python train.py --rope_fraction=1.0 --warmup_steps=96 --decay_fraction=0.604 --dataset="wikipedia_en"
Each number is 500 + 50 x the weight over its row's rms, rounded and kept within 0 to 999. Layers, rows and columns count from 0. Numbers have three digits each. The size before them is the row's rms in percent of the matrix's.

# gate: layer 12 MLP gate, 704x256, rms 0.496, rows 78-112, columns 128-255
# up: layer 12 MLP up, 704x256, rms 0.536, rows 78-112, columns 128-255
# down: layer 12 MLP down (transposed), 704x256, rms 0.401, rows 78-112, columns 128-255
gate78 096:402446587536478422501507461496494615485501486508585646512427490530507537443524517522487469558417481553458496467525546557498480461493458481568452532490537560434483443442508458570401529501499473464491439506447432480512409438518492491594472496446489583512513559492598530474517484421397423444471498567420355517505488466526481466473541462533619469467522481504599475432483451545496495541463
up78 094:559502467485491480598581526466445579492562556442583514465523481437509503428428486501531511459606553485486468526527504461431510461504547549498438424391495539466481440467413576436559443430471492534539466454506455495536569451517517485543446551451458455431461415540602531408552510564551442482470489463478476447556535598491527504526508604424541581575514551499462480510550575519449439406484
down78 096:528403555560540570521576484442504443525472545565519509542462557512561564567529546561532507479576542492475519519494574467509525578446480512477505498522484486544604555413427439480541567466471534531553559457516530536564471532579509571562503498481493525421468569528386462496500469334478458456562582538520483511599576455520517517465546556466391375532470500547575524524467485493462544507610
gate79 100:548478521497502556489560399477508524494512491460422477473582536526543490480396478444441451489457615515460550486520471406589468475494440493519474454548547532476505546570456573571600515565445489463535541450551433505553521493529545485512528481527518448554487528466491495523582525484490503532532517477551533450435512588452520439544516429509473450555432493529503547507490495399485483525494
up79 099:437502542523562521444538454508451482517491502547513571501460504523526503518450534456543555521423460516559532616484515517413445402542440487459518533452450483566487553574606447507488622609497481535560449535519466501525487572488555436519491469411450497518482445408453481497523430495520518524567461519633519520439456547483567416575564489568534501495536534497466467401517649583542512562486
down79 096:555479511510523498469474504446509477407493456540479484457454488482480548477588566593464549523543477502557394501423495509513475619458441574460456428542542495512615471544553475521476456459561545478484503531539525527461529469519454453462570484485578470534423531521528570510560477474489539550508530503587535624511467486552573441477608470505499459455440558488454543460415510509501471393416
gate80 098:479503470474556510495466503554580520448531447493517549518487509511493607491412588540535531378476559460481504526455586450474490523536414513546584505524512561510505470511531501449585596488522500493467540491513508565459536466484440518378527557573538494604498441534554473526464467537480406533581551615503494578518494352486485471419457490563538443522470533507575427549439448441462454548524
up80 098:525442531559510492574467493545517567492525490526460444523569459483542501466340472553529474500455568426405451568481574474532556538538471505531545430522579536468479514546496683383538536408525483537518442543562528480523453486537510423533513499536528400529451548507464516426543467436505395562483552467451525460515492478472482540568460524500535485501400473534517516482470530419511461492497
down80 091:403505528500473436577527546435478485512449504438476529605497484525483527532571460395562447446529498563512632496535429580471548507421565509515436513537428478498506468443492485529414520580489520477496556509443492468466520506511516526554522537539496468409483497470531447526553535512451524481531499404535444460473466517565500513545551474486456422535529580550558521386531535535486506474517
gate81 094:577424467437432408488577450439486601506429496441416478443499563565494520473411471455466431471505573461409490549553517473472523584472436545547511447501535500536534418557520538456472452489400542572480494539494511376460511426477390460483508507483524466554463472487480427408623498493456560528542430571622507449528509503455445514500447491584436553473443520496567472556560475431502464448473
up81 102:436447470487494486518485373464527514503477523542523586522541475546482503559505453599546541565587563510484461486401499497527485595439533533529475452400521434396477533580441467630376468424464444496457484450504490447524533489431523550562474506484504523496538460525484502473543440495590558443529424593506499434499426482379538514432533372535521514454488499391481435542494500534478473569510
down81 096:586501580539473528481472485535572499530492433394417535492536481480466501573541572477456446545590440482543547455535557511515517431413491496517559530510442561471433508510523530451539426467486428524521463596538580520597575530493502505470524521559417561454534472520460486542444514505438621561482524500630480557497488377528480494531604636511443444486532511343527435514531459437613557505607
gate82 094:532492565550470504512527425479536645491527515467550476421566491555384535515473489401449507521568449521478529543588516470474534464455540463522496468474414514427505507519501473484445450547586388497469578525443483446482475491515499508523444429473530529463553458541524455508476520541423541490590420505548532457528534440440454502520507513654498461559441475564531501593481564449501538430469
up82 098:479521481518533508416457549411439496469458511535508568434543493467464516448516480553556472550556443471535469515500481456580509569481484433614533534524479504527566536464519458534536474404512521482567455491552564558510498492455479431408550434459533469402443452445508583473491563488573528524477485530571447559476500478493491539479451504523470485445479456597467505495526598476609535461528
down82 103:535489511569516511440432436491530464436483547488464483445533437495593438465497443535504593439542429482487512388554551489537570474505551504447503497479590524479432476529554472521493523516432479543493539415505560555537482508500457502509553525545480539597510466530484444550564363456494478496578549406454411518397462471493471526498510519507447566394504397497516371488504325446575548460490
gate83 100:507451441531495515512492524513581467511427574562461498526552394497575520468453488560580451482555525483523528428437458512504530611503501608482515467470534498544438504465507534469432426539479552547429579455451457524467498555574446630503526459563589491549371536517475575477561465501484486489464470463535521480516510472561455570383574542445478414552490463623435394526514410451567513497573
up83 100:521429444439496537600488541536584491520484449493521516485484533469504456511470541515490554490549538483401462537503493546456511514507414423580488576472436430548484516556482477489450523487529556496498526456474548508550465586518532514545427541477519512453587494410540495488454465512490478493462523477554613498398450486547473559585533476607447541489439468472538601450550476509601446529486
down83 106:520475471437498560495489523421576470503528454491509583528485476506512397535477509493507573511487462519562413486554488524566511593490517617628511504490492557583485541442516502392512510475573463576527492460467490441401527458544545624485419444490535513458448518617533509511417501545538552507509538515489534439527482461548559446522506486459455476469490435575465563467493584523538501421447
gate84 107:444412465467556467453465497472609490535564516439560412468573596526513518549472493455526525529552451535512481553474463576507608514443527436506448527423526541535487578532533462566543523515536464512462462532485456578548571509484505502605435549543499563474483440493466588579453473420468549553506599555535517463540522541464510477519515524377443560401529613451369601607457519518426500478487
up84 102:516523469450437553552508444481463487397501459567380525511571447540419552536531542520509441469515498406516451502566430479540458553609493577459418533527500544501489475514503480468522491474595509519455527518495554490534481594532512565441524468529590407499576422551491469483487500557519441482487468369484472485485494517583540345517461469600498564502459557458453494502529476474520563605491
down84 103:461467493512469571464518485595435454542468562462442535495402544507515445543532482474534477526540520502527503441578491389544505454526584541493478604460539526511489527375560491492522506508542493435502496401565493515428480455566546553448509465522433587463458481384464617593515408557539386475486547507502422418575459479545547440542550459441436431520609542402529520534452560489412515522568
gate85 102:555472461398455557546485489477481503433529480507540462491483479436547594512464582512461533471506500456505391504498539506467543548505479503559474584504456586549510466472429471487534538516416523475500511496514575564479524525526552516493452481542459517446540534404465599411527600555449553495456553479619516474507509505474510531516574586496533523480577504580588518549458483565570579463543
up85 098:453531521446382488524491515372453500510469494421427432478530483531484473528494498504484492439431480523584525543481460465513535566430484568589487516496470535510507498514547590454503494552476481501424536473574498435497471503483505492502551478573532537415575509529500446493498487452515489467558547525549510466622442463527519476511507467480510570542408363516537544553417545586498532637458
down85 104:523560475558559564538542538474498504470447471442517457539505576431482549476550495463516521551560490515476602502563519521484524492603375599509492531526492496428457509541479495489495428507509482505512539509530500527508541544490435511483419563558441480450533486477492441416485556521545510513449546395540595505481522517408502447400497518433493457462525556538479508444504463449548435594500
gate86 100:560524513497435473465446484450505532493457554501550521380449548590471501575535498511482538560451569459507482524481522587470442516581443479566438485518569579512488474509549560512500470582435501628507544488465419498587532459564422531501517421496455547542533539452447500580557420489509575528428544535487376450553463442500506471555492521441484402556456412553476544448502545577437577472555
up86 097:424455533498531461476388475584516521597514495472489481502519531475573474438414557514509500422540551533497489456575552528433466473523502371601497498547548459505567564471503470476527511572473576485548392410495383491537542505480418501552570512530484511539463429517506526509445618419439657554505452542502510530510553578475464517553502494502520529461420552459484579520465493471552399472543
down86 099:543534507430501561416460474483499479500502422488441480532566521554538572477489536443528400446512474564501471526541562379473516471422451483474563532532408448560511551392442505527577567454625536402447524535468420594467420475527559517455493466503488499430544464475513554563520619513437511491623491554442560630480540535481573538440508484461471551576482547457517478556543493499463455511500
gate87 110:449553442555467423492558425504517461583504538503557599489533471533531379445607394444489487531435523584581460406400430536569464485463466543465531536527429508648534450603418464428564503508531568516451461525494543437529447547485368493577514494570516501485429512482465577501395522469570484542483472431522539492586498396571435459472499480475451494420504573477412525469568498477513525477492
up87 116:556405553532493554470349511518482531510476467487450344522506511421483567527553456455515503490540450538509499598506499567424495520451559473530502497450607485389433516495567490493507503424514454426542527409467435556549437482542576482540399480492449530491535498542475467527521489487549566469546510456531604503527422605508565526526489528462531526638515474466522491622466451519486526565525
down87 112:500454438559474627577505554564488451436578522595417527540487581460469527469480416502489504467556409488569457517586471531440587519415418420471418520517541453476528456462531464486504507620596441389533448526572539594542529498553451413535580542512485502445543500515482555546482561516458543568498492445543514453521524519467449521481410573512391522497457487518519468521472515511452487531545
gate88 100:527507492459533522505559534483511442467499634513473508452519453470479502460541524464463537617495551543368548501504508475521439517489495429461491507470513556543456520537542481527391498532491506516525509556536514456538504402618593475445470560416428464653515518512445516449650577554644597577586478585443464447412431455419521435455496541484559464546469444544547488598519522504498587552488
up88 098:553474395489481509463495530546459413463595434553447480526467550506508536458469530522530442505485484541495515552618578501497561495579498516625508595564433462489558535468481526436449569489483555481635565538522519466492546545510498365529540438506519425572612525491484464451434489509460505411512489474509531536554488448489454493487513552459597464577451513451519496562464428542550457503501
down88 100:489575457467542497555496527508523555578534452474534508406557514394546522401552546564529494520456546478463559492511577518499474490494487520520566465476449477492544473469509514485567486504555469522465504553512504519543568479471552484567481444548570535447507444562543549515413492507525511471485482590532507542479414405444535409532589432582543432491598576520514548485452527503463526535409
gate89 098:472527422473422503385445505636508532483432546525527534421443477539522495519599558573535366490439438619492474474437502548357453440582538401518476465560521380510449493543545549498526533423570592579498532465594484527528590510500593515517467486398439522507466490474510598466574518496532456513475489490560531476443577477522576532508511457586477441487479514511610497538544584500443431539477
up89 096:557477532494544511579557461482498466486592425472525493541493543508452464527548447517493552530611499532470544437454506449578605579403457538511455476468431515476518437565487448507461583497544507540479590494514585456529437489538450492416426541467428561507460608514415475544589505457481440413481437456485581502439511457500429476472492532480434541482500492514512475492467476441496483590516
down89 093:511537538502515461444531528481547474472523407502468420543579555499442557453512436494509515573527539527449469483530517566516479559419590477464544486441553543551541512462477451540392500598487533459476493483490521565536465507523524472452457502551559578557473551460527519485455450484482472439474509441455456521582540524468418476423611436518571529524387527462436497504455442527418602471566
gate90 093:495522499482515430472404509422526502565491562543469488545482567375553478556561544444477531413447492513519581519476475451520522468494539510501432553478462569532452521505522464492426529502530534520457495404439554465536568581500486515407528506528500442514429479434517495503517603465388534520426480561490541475527499488410534500484450510499560509638448491462444464519529590525542550456511
up90 090:538590534506479455527485439591486522533467463492565463433491518469453530543432558429479507448448486475535475509502537482483524535557410524515471596567510511553557403528497419535454552468468481476572519487502415556572532490474537512547431377421493513532509515509509466570455543458538519598531504483562557569539513480542501438523551450500467595524490415544505582454528555469392551442518
down90 089:514505459554460480581488493414506458556541507577466475426502537519556510497494435496461472476446437515518604577460413463502499473535480588527491534482485568501486554457512422422570449541476585625453492439539498595475456460494446486551514552465454552517531417452501502440510574535465476402499436598521496412501545595467651523601508488548506460496488620524448395509489552459504539512448
gate91 104:493489517456512517470504566481530544646530444460538565474498496495533524488432608452618521440492421383522533445424517574598522526470546480475591464473424491520497484470463517585413417486565483498415571459519513479400439571505516514493575458491409553491399519521541474525519587502502483581536572519450474471549473513568520498515391571442549498589392543456494551497562478584570537441474
up91 097:481522269480526500479488467481423482537519425440470456565463466469551516494476387453626485507544442506562474560436522385485482540531408529509486524512538544526508447499525446479463505490578581516542552480470572541574503551497515543541530505427518545539518493555541540505539491670479544484477468399454432529410502514503471538560489535500502631504505470481418549568583558517450506555499
down91 097:432507480506487539492602457436459464492451442522503456439550585511490473514510492493477434652552468422400558508495484471565579473571497542522496470494392581472464571418500425482491494522482441509472479487504472444489429518568489434520465446490449422500469503432514482488523562551521621550468457467496479410571482450465572548567480472474500525533557569494510524532588423505549527501623
gate92 105:560488634447481571512502425521507539515496489552519438481500484517363432524540540504459500483441487491502591420610498459570528495514415540471492520475472524525620340434431475380577514486446574479512475484475484521513484420541452637425539427498518449525603496506619544443586552501517505474469482438527542566477477423550467474481449543578483502513391548430500565493528494500464415454510
up92 102:485482424488452507566586536580521397512522563456485550469545512461526599467520493486528548472459526550411562527479533436531479572453497364435494472379506510485537579521510500502434447517403487481442432453528564534558541478529462500526493519496496445521445494526530516492506413403512557458500509619479451484418567495524480485556541473490475576570582442416572468492564513503515436580449
down92 107:465504446555474594429548545451526514464469531514542425456525467512517534407551527569533502434522493635529459448535522575470417465495506557459479601520485435481496603454443529517471536435437523453481579501580502545504513512446514433513506490538471512403499545456480575490516480591579474497417565525398486421454502503479443415425501654442474475477564422576399547524593475484511529472482
gate93 093:491473527511549494459544504503474524520437520500489507490511578401508551485517558469498437470439494567504581459535483490429505489411479377571550524481497554464508422519581494485483452502491457531489491415500461522524596572453554545578576483540551587516467609442521467507583492469471544449457533502572515490598468450514488484534470501530409481462516448476513488469339532514477439580466
up93 095:480548515483446434468458452559526498548474469378511457443495449413443514462409513507409598552535489439528453549389505564466464598585466512480463389546593480484521551396472422505519440484509472494557427548519543511549445521516528493504556546518543599505463350549557492454553374448515487557503553460457508570467584527466435587522501535491581590486524485480495422547541462479463456505508
down93 094:553506488472488462470523522467566524501595444547445546514434527465525478532525584403472461529430563485568350512420478621490408544390541456464418524378515504523512426473549450453534490480502561528447564446494492519454478477527446483519437467542582481564488529493426418517494622484457473516522425475463530508571442517519493551433530441520437494517460530529614427497444450446543534547477
gate94 118:472621498528534501573460556533479500383499436564518548557491467489472480487430406515543438570518634540515561533414475480498430520573482500569407443511512542483524468547509483567512381522526536483542418457406528433395470516410491496508435457486567483542367446550379481455494512412451504423468467469541416492531492486477539510467406484494489533443478478486424551488485480545491562528544
up94 096:485549521500559500479496507518457441505492527472456488456496560520484520532554618520480509433568481441514496468464527611406487447547466479536471463548451507501493553613531477439476544464418503462514427484460552488485519493510549531532534454542527524527589612542484407628513511461524514484406490448495503569416485540418554443587498521506477497529494411549533511421542540540539444543542
down94 100:500453478437522532469525548489546568501511533573533562464424531567601478555536503518490549467600438442517530475543398503505582463513547439488544561502446407498549499492478530423457546460511522514538610460459574534462504465515457500526548533529544540472488524512491517546483479508522499600503447534497521457520515459521523535498553519523449484463486490537445519455522558548479489482531
gate95 100:544444481526524401533521549456524447534489477491468505420532529468570485532410501545567480520583528528488639670544409499506511469517522556470626440592479429478495454434461581524480414531521464443586478532477485488462575578427504520511547460501431513556540559562464554477492494530516479512476489482430538513520423475482425457461496525535577439499473576527485586493457502419514505445486
up95 103:526555505409581516417535504499455452491544467434465524391475525490503493481405532461531510500454474486608613565493506536523463514574511471521487528546535497503544459505492509454402517579467489546553503439521446455508561551516555500431486493491416506506462479488526459452550515514437488449483473494480552452450435521391482393432530509428540416582534533520620517479553470545455618495419
down95 106:480525470533450539525469564524441418482457514439538385466457529495540457644587553546533462542461532451505587486578519549516508589456548446554546562467505398520525570454581487521543484530521410451575511440475507501479454451482437419487522421558566547513500512497506451505479520598554420514427532472464487483423381507611501460524480530546522544438469484584472445492536525413534500565444
gate96 101:524538444467527455470456512464441528488390515524506534425574521541516433480482365468482550496570570458387511483528492442473579482461548581508608466450345424501394527466454512517509538491519438621470421512501492497504544441408495442481462473527482511402380530496525430487520517550510548453513421401548485550530509466485547510495542520451530479486496389547481446536571477439451561509443
up96 104:457410474490405612489485511533526537534528497456535508517501492508441513498495534327470505563497496463508525553512436476520426559470485520525542451495523487583518516467413469467607508457505458437518486564509459440495563479435444515456548479478524450405449592482504480474469506448467562462575518537473496533491583416553557478559531492611520503492465467441535504435531439546437457466502
down96 104:494631556548491407460569510577505475486525437453526509528463523515532452454559455520463501579482530567544583507485442514499554458458546522476592592525426502501506513492506548488515384570525441419472527502575504613452494451437528466508541364437506462463512516418509503496484474518527456504544497452529475505571536401487574521550494515436438441522468505485457524481511458481471380452495
gate97 104:469482459471529493550430509493509565481572455517595452424524490551458500404446565447517528525483522515484497553491504475466495438561521471450442575495550517518462442503533518470484523501551445502526530620444466503479578475551445433390500574452439641531506608481500494532395543498528509523537482584479380456551509493475434436443542448547424410665498514589514527428451420525532458438517
up97 099:532448517498370495458552487371533502504369570470545513503563544530460542388567542528527514527450451526456494459445358414431452456489514518426487514498559559520555549499544464531497597555496380549442536533486540535602485451505561546499544585454486609507457507398433502439438550549580478489507506428495469497604439621538518456510442544485475561507497474495511465534512463434561522482452
down97 093:504498522468460514437546516514509519578532535620461533488455449433390475529584485475455506502470496449543467541549460534502493394572452378503475375517476544569471491442444443486529574571488529403528549483520415458576460555517497439476521488508407463490457569561512472517442513519471523514444500529558552530477579486482548425425514468406408500577458561528468487508546533493447421500473
gate98 102:645533434459551520567584501564476429376520484454609465464473517572539509450424469510490412566578483487507600539526516503501438491557455486504531436514498447446473622464499487573537541496490505422458458528462502486510395481517509577568480429521498520540420445483557498434451483482505442465502564557509516505446516561540441528419528410540482524466510465512555537501440555507432453449424
up98 099:418538603487527533444490427457483522535431467489482436491450514561280514452482597519463618417479534473512473390514501484507479521522509465483420521457438495596561493492431494491523394456392513538497479408493514556563487395482488508428517476490496492514469453507464447549491430544487551463570443458438468510537497503474520478467485485474508481512441526417555482578458505423518457567423
down98 101:491497460494582526478418521498507451557478405472476509502466448519521506508534517548498583397458478485521561446489549509534555435444436589570544575510539482571570435490422488431441500512437469530483451502497601513593485347543600479491429407433468547549506507491534465536609483500459456554421432460374546525470524455491494484468552488482486524496482459497486537585530514518529475513513
gate99 107:511483439511499515585513542501566523508585497622554475539546519491434508589469517543494439505434396499439519575532424457465485493540511525475541462484451471502561513526455460517497488510540550560488434510471470470406479574585542424528602543483439557606501469461472464542462430528346534521569497428484517452536453461468450431464524496544557424608484469504522492489475403411514506446514
up99 102:527563510486494555543456619494524531477531466484451518485464499456506532511510478556508592534467558392493466522542638599492422471523567518526537507505603507463478483486415514506550489463478467452488566435527446519676421438478522439506356457532509483469468540544517547532485484526454530532437538427510457464526591448452545538502501551516398431549482458489417449445547516568520502466499
down99 098:470500525479519533442413498553491601544382534397529413535473477598525484559486567464529461546545507456516559525416429481485538548529444574510497493539522426500455529487605489468495472553565507470544468565529357529539606502557550465477546467498464466514531480550382483478579560518577515523558571577496485476523539446526396544481445502519474543447470398396573464470560531503550562549484
gate100 097:544572525462550409490435467424569558496473512501557500478526549506667496515549533469531573509479549501541488468482550555473505493506544545487484524562416519490467578446511452476470522546496439486437557455520413495507493503548517548479465549540431430546453531549488512511515466516546554504522522553508354434553447494468529446524475569495511334426483570545440481528517463537545502481582
up100 099:419468540493479604568461590466508449461546525476579516523492502523488459477508500463548579460568516628517481552541558455517505437512557472528552514498443464473437469471562553458432438420375423440593530566466514456469401518521516514463425522534457514502510431405565535592531487475546514534522510510573426523520501404579544531497535483495476545517509583487497493403442522456520501449581
down100 106:542472491405601458505490438502430490511496486475405482482526523505488490505471480477433546458535502447433517497479391529474547477381448495529404493463520551477569498530472458477509441481525568491587484561511570444546493438497496509531416457519485575459451485475462481496511529408424497455455457491525469610444585567538515514481518501515500495586488466544530534549485513519419468532568
gate101 098:522420459467537495507504456544541514480439505503476504550421460541504472488567472432498499510502495520441503522434460477538442459540323506423496545476537473455566513378492503544436573428564462525558566526483490535585552562599509526496526533431527517510525471485577424497504407431477512455405431575510501538546559374419565570555578542546498506569557507556523479547518499430589519588511
up101 100:483562482522519470515517507541448503556419489431491497510512524524553434519508527509478433548533506482492505499426489436498499405485494437437375467555522449519449489517495497513469518475412511459388514569548536519508437486531443522470502458517446488547472510526429518516497556499538470605502509468497517552439505484442513611477526463533398456477494507515484556536537481449391539522413
down101 098:482412533422476445457466582496595486505518467428455453493430527515501468486504461480472498501446441537528569528458460543474548510430461454507531449392511555604633439543520497614523526551493506472605482513570523561537475479536540617410326542498465426485587422498439477491524541517394565402469537423513397463497474505423525515505445395582463398552488475473520509397526531495409480464503
gate102 097:428522505429448524469519520452559501527480559548505538415606549466578490482556482502398461496414471541459448467444458583516482541589502517467559443450494517623398460571500522560564557519408576553479472426483533484471588499573533471531477478445500434502508455508499483495516525499427508529388451490447499456410519569548494487459456476514447502543446496469516452519592568505555478535525
up102 101:510473475498477494437512573510521501456446604556551482511596465528436504522551476396589500498402574455468534517534532441530514476562571522452430494490461541509569351504528482493533461538507445497476461548515505547530505504527425495544512486490503550451475476491519550443504479510507519490473555468369557474440582561447502522529574512415435552571598565535547501495454482488501429524483
down102 099:476518478544424478474406547524407454535595511528501457526471546405500506504519580514613533533588532469479540435496574581481477588521481476411491514517438511503409536513502519491379581523563442487466500498447549525482494461500455526555495539521487508511493547607522528501500413592574530497501510492568447485507518466555388573465517514483527542485550512445504563604447499364499561438446
gate103 094:473480490559557567555525481501476500490478527503476571582532414498515453459580468365524504464543519556531458505576440423364520516524477454605507606499412508476516404480438478595545533516540430423543494495498492470472492502395503491545416451487508622498503542376482516548592397490519499520516477481516489469513496508458389473479510538451416481525443480505390473407507475486442535474560
up103 099:564598463509436512531473517536453515535452536487559573540583497471473517495524521399516470465536456545413537530491488376541544415560502480547465554518532427457517498538463518555549556548604499551451417561448543547562389523447504470461465462531527428479526497450538593437417471427559450517490461524464568554490517518541460416559487420589532459439457556537578379384518503542465571516512
down103 104:504536502405531489505559508541589581424495488516433344542453574612515501503489526431480474560562530471505459453480461600475447483478511469572518481449447538412473499560536561491505508410536592560471544458455478541537592546500506425462479382464538561491467520485462524486527476448497513497492474519542535484477499493519527495527416480488548512405579470551608533492614395468537582587451
gate104 099:476652515584457479512544521433443559557510604579550462504529589497546478440487501455506520550548440550466531545525473614580477480465488494526575423444445521507448482546492547536507525516523369541521539419462538428461531561540506517508476577497448484427471451447390546465443473525556523496517440465573551444495459460444540482378482507491485568505511513504510518490537462497552558588493
up104 098:525580542460601469512444489467508531460461438533439512499543448429507488414560494484464516434538471555530493419481571574568470485507549515480513476489580472476474495365448441472522578528541555445590493610426445512494469494496529511395458451465507470469496557553535512530438474518519659469520456425522477462448514468514546565504441485512446566476506487444527464473620527398537500435418
down104 102:522452449503421569499483457490564399445491550608498499426441407498467543456529462485449502558521511507505433524519509456478548481495546551490430496473581553473570431387443537479542498514500490427598567583437558545573430484544561510641537468522473477533460519525465456561480479459550501460487484538511533559529531520533526470520544531572594379532571449460438526495460551503411523527503
gate105 093:450529532483490377513504542473484478497434481504533461412509428532471523490472552412638470515490571542480520506558434502511499469544386515588508473438541580504514499584441625547611488392455435406506552482496492517552461508474528449584408492471544489545510543593508463533563571507485549522478505530529471577516563585575416534423541433551481484529529478466489525540518507512551547452452
up105 099:508539494488561406541635523578446455528567508478529427547457513546460463448506542495485526438578513489471534348440429527492592473482479475429556518483433408525535519511540458489461461534560523447554503510503501455531455489529531529461415515558439559524411589496498540549552545440449508610551455517501554558550437464503451440416490546588510490422462449476514437532472436520466535667584
down105 091:442469521471471465508523456405434402532481521501477496452462450468491512552520532524493488627487501515581507579578495461490467463526513513626450499428612582435511454526428567515537495460448491493492556450468412520455570546514550436495542454449558487497577522572446502472541543482439470444481590530522485473455607548470495560477528386522489484554551476568532541544546524591580486518470
gate106 097:568478485464470432463545541440491399458538476528546395577549505569449417517494460574565576572491452448618429386489434559480476516479551427491577556526559559499525537584579516548487582442402519512429497542456489425460474439478499552509601547484577529619433557512525502477471473458468476459554443485531547482458500471564503485379520405475521499479458545496453479444536491453523470512542
up106 096:374556514342540518533480496550559499517479544488478606491482549388523539589464518543475502436509483515466560527537526530451520502554489460508469510557441434620513542496488431455505457496524536545422468487498514551445489538490474493452435428414399503420627495580522496621507543565471549492437475609531504477510491521534469521538509564497557417449523528522561570520518433516419585511508
down106 092:495511505520530459380491452624488458491483513493489522546478506552517527437588470553562437607491513539535549500536537504584476388541544544417548459453464471564432536472499476491502523600443442463541519476441437447526504594502502481548554477438581609469447508434531506607466453473442407499503544510554469535533407519484464487572401478498555501513465519435463445553532549523473526442539
gate107 098:463428515553454492560513526407389410532617583522468490578426428528424471519482478423546457593453504513539453433443492525488499421481552510509387483481469533486521562494512476525486523517554516484552418455484480514483441491594466563472515543484501475483516483437425473504439497479503528449437544519570449579483421499453483478452488487462553562491541545522493530583438511563483487463458
up107 098:506466477474504553416433525548473531553526538498544564445465509444458467503508488507583457446563519488440452464556545540506534584551493571503532463500511543448557524401469552411467550509528487452531488429538420437470556410464520523424413470539538543490519450499538535463542587458465421522484438582554500520475417606534581453474625532489511430498478528454450426563431470479501488484493
down107 101:494536455478560475532549486531520511402476469491516532498509449473553417466542416577541504406531411432472489521529414406473570572502481451341497426503519449491509445443421509539490512451472465452543518425462481591483516590494566509471457576549600409454598541642561501488434475503476476546478536447523497540586487499499506447461576522539411412550484440474517480446612483508482513561519
gate108 104:466545504493487451417533409491481544495519540528470576495503544567534508516433516497513523500470575641533489464502530503590439420433508486532381512426555531437432527547519509484530407458483408473494452512533453397482480517500561571525460577484471536502453433575423544436543480524557590568494533457544455583591480507543495568546454554512537502504529547494483567447604452595479388548575
up108 100:439477510530503547452427504501503498484433453486517557468456434430560537549468470434485515537485517440542390512529458477560467524520500375450515536524478525567516482538553392442527568406471481457521484497406526520420578602492462573396493481481487548496445532485473450512552495440468493516526563501490488465504411431479415517395466589548483625452516567539525500418528414527523496511443
down108 096:479492524506581672438424514486454523495491508576550532550471478481516493494519394523441408442528546405599433454475463491477497469486510492544431438532543441519599454552467443447443529413453388497464484337560530448451558467519494611532479493512554476503485530555498529559534473500554507528466551519514519433505503576509454466523589504474531549494475455591531507464462470539569496583527
gate109 089:415497511450463492507511470429444513557448439566470520560388456497450487436405494505467566530520501553503458510521482489499486491480475465540475532508511516466481489414488426530556471521501525516491540503460482588528531564484552439514367481497437480502503422444471457550531428541478513490574435504484417413529500457415526556461429437443457465525458528471520460538574459507549482411548
up109 099:397525538412426398461488445493501548524374422433485460465458548485497464497549516542585520533449574477479427485426577554430451503449526474536500459471598467470505461453459531519574591532533516453465536667537487460519514364605545455452454481534599399495561492425540541430573435441525462521517525507494470488509551531474505452430466544578534479497563504521389507522471447502449569535457
down109 098:502441572572517536610530527393532464518580502523518485575453494486531561411544538534554494484492441509485399522530505472561529600482459541464544441569545536510498525513471552451385494494481491482479498563568635467518539528539463566446485438479398486552498470599530573503435472485468458465432507454518564491545512499574476458518469527523474541601516490533500529514475525509437526516492
gate110 092:576510447445482576418586551479465518432570445564553551503459472501527487458527484508567491539487543545453500398430487509420476512438413494554521509453555600523421486431476473511530499468532450518516566502460458416565490469470497467466461539458484465496516462435458507451525494510508526555552509479500529592508510450453418493464556479579408509527460471536410504509610522646495556614449
up110 094:484495517529450501423498466418488417553524540578507443434443454553506532567580428549491534481547592505447422544554461457437484513472508505535465549538485486500511426464505484477459527529519547450521559552424498489560513540486548462496537550522478539582529424523470528588505478452534542481511474513381541549494478494443576423490417550479497502593423546468466518521470426504448518562541
down110 088:523469542439431527488587531445484574446516553434571506558576520491567486460513514414467545545480531574506530486474538512521428485511382488480510462438465517547443475463421449479555533540437456494498479499458485429572535472556502477514528527572617493462388482396514429520491504486529536548495522579496475456454500557443465547470557499515438574487561473586453416510497499560522500510453
gate111 097:538532470517628473541520453438513506468493404470497537550427414541487477429576521600586577496439416538505516492503521462551526498508476506428475534562511456488492481554486470470436486432512533454363540548556497508526547458443519485456491442516478552572490435586531475496449521413475465510465507458545524429483504393550465511443442524461461449604524534480510516595437500507526475453449
up111 101:512550559522522531429497596507527513567452441493511555530509504494525383578549551494546532543577627565533405442513462523479534569536550461572520480574489469439494525467513527589493589558527409515509484507489395515496469471464527507501492419451506507490505565499480416435424459543510418438544487513631530459506564528451549553531389498458469479486485504559479500491562485639476563547435
down111 093:476524575558521432573490385486502501415495475399487530449483481507496508388511466531691376517495415521509472511498473466500575516413437537458438464487484501553462477598588483445504518501544437520543506531583610518461488468532578482566425512484563420460510515404534590477516413396447497481489572470468557549508487499506446535424521483474522517473502477471481522626420560454453539556457
gate112 101:522593532466493387508484522550479581518589489478576516437405482471534515462453576437477577509474552429537457437467512454469499588548574474523469559521532587426571486517530398501540487392499638556480469513570492540546442502470492520473511516526567479492526590486516486486467497479482499551510484561516525504506502525510634499402485455495542430487575428489483544564542542370463512452499
up112 095:499515425505604526483482481492491467474468497574452491398599461519374526551347557560442432465516483577451452526446401583486530526482579540500463492497514469514463477458466493451469561444572587502470534568584588607554487521548538520423571406485516495467441430444431474509485471548461555498451565463527511474612481552450429501513507421535491568460502554542440474441514534571471472521454
down112 097:449508538437428504512498486474419464424485503576519406558548457529488514514495399470491503435578572438515533517506517468478525548512509437452573489573553570582501564525488492517502546501507609453463477527537479412489518611498498547536481422548425514532428444439625625498525475400530574459502460523405515550495442446421528587476476490517559432531505551400443478462512552589478456517572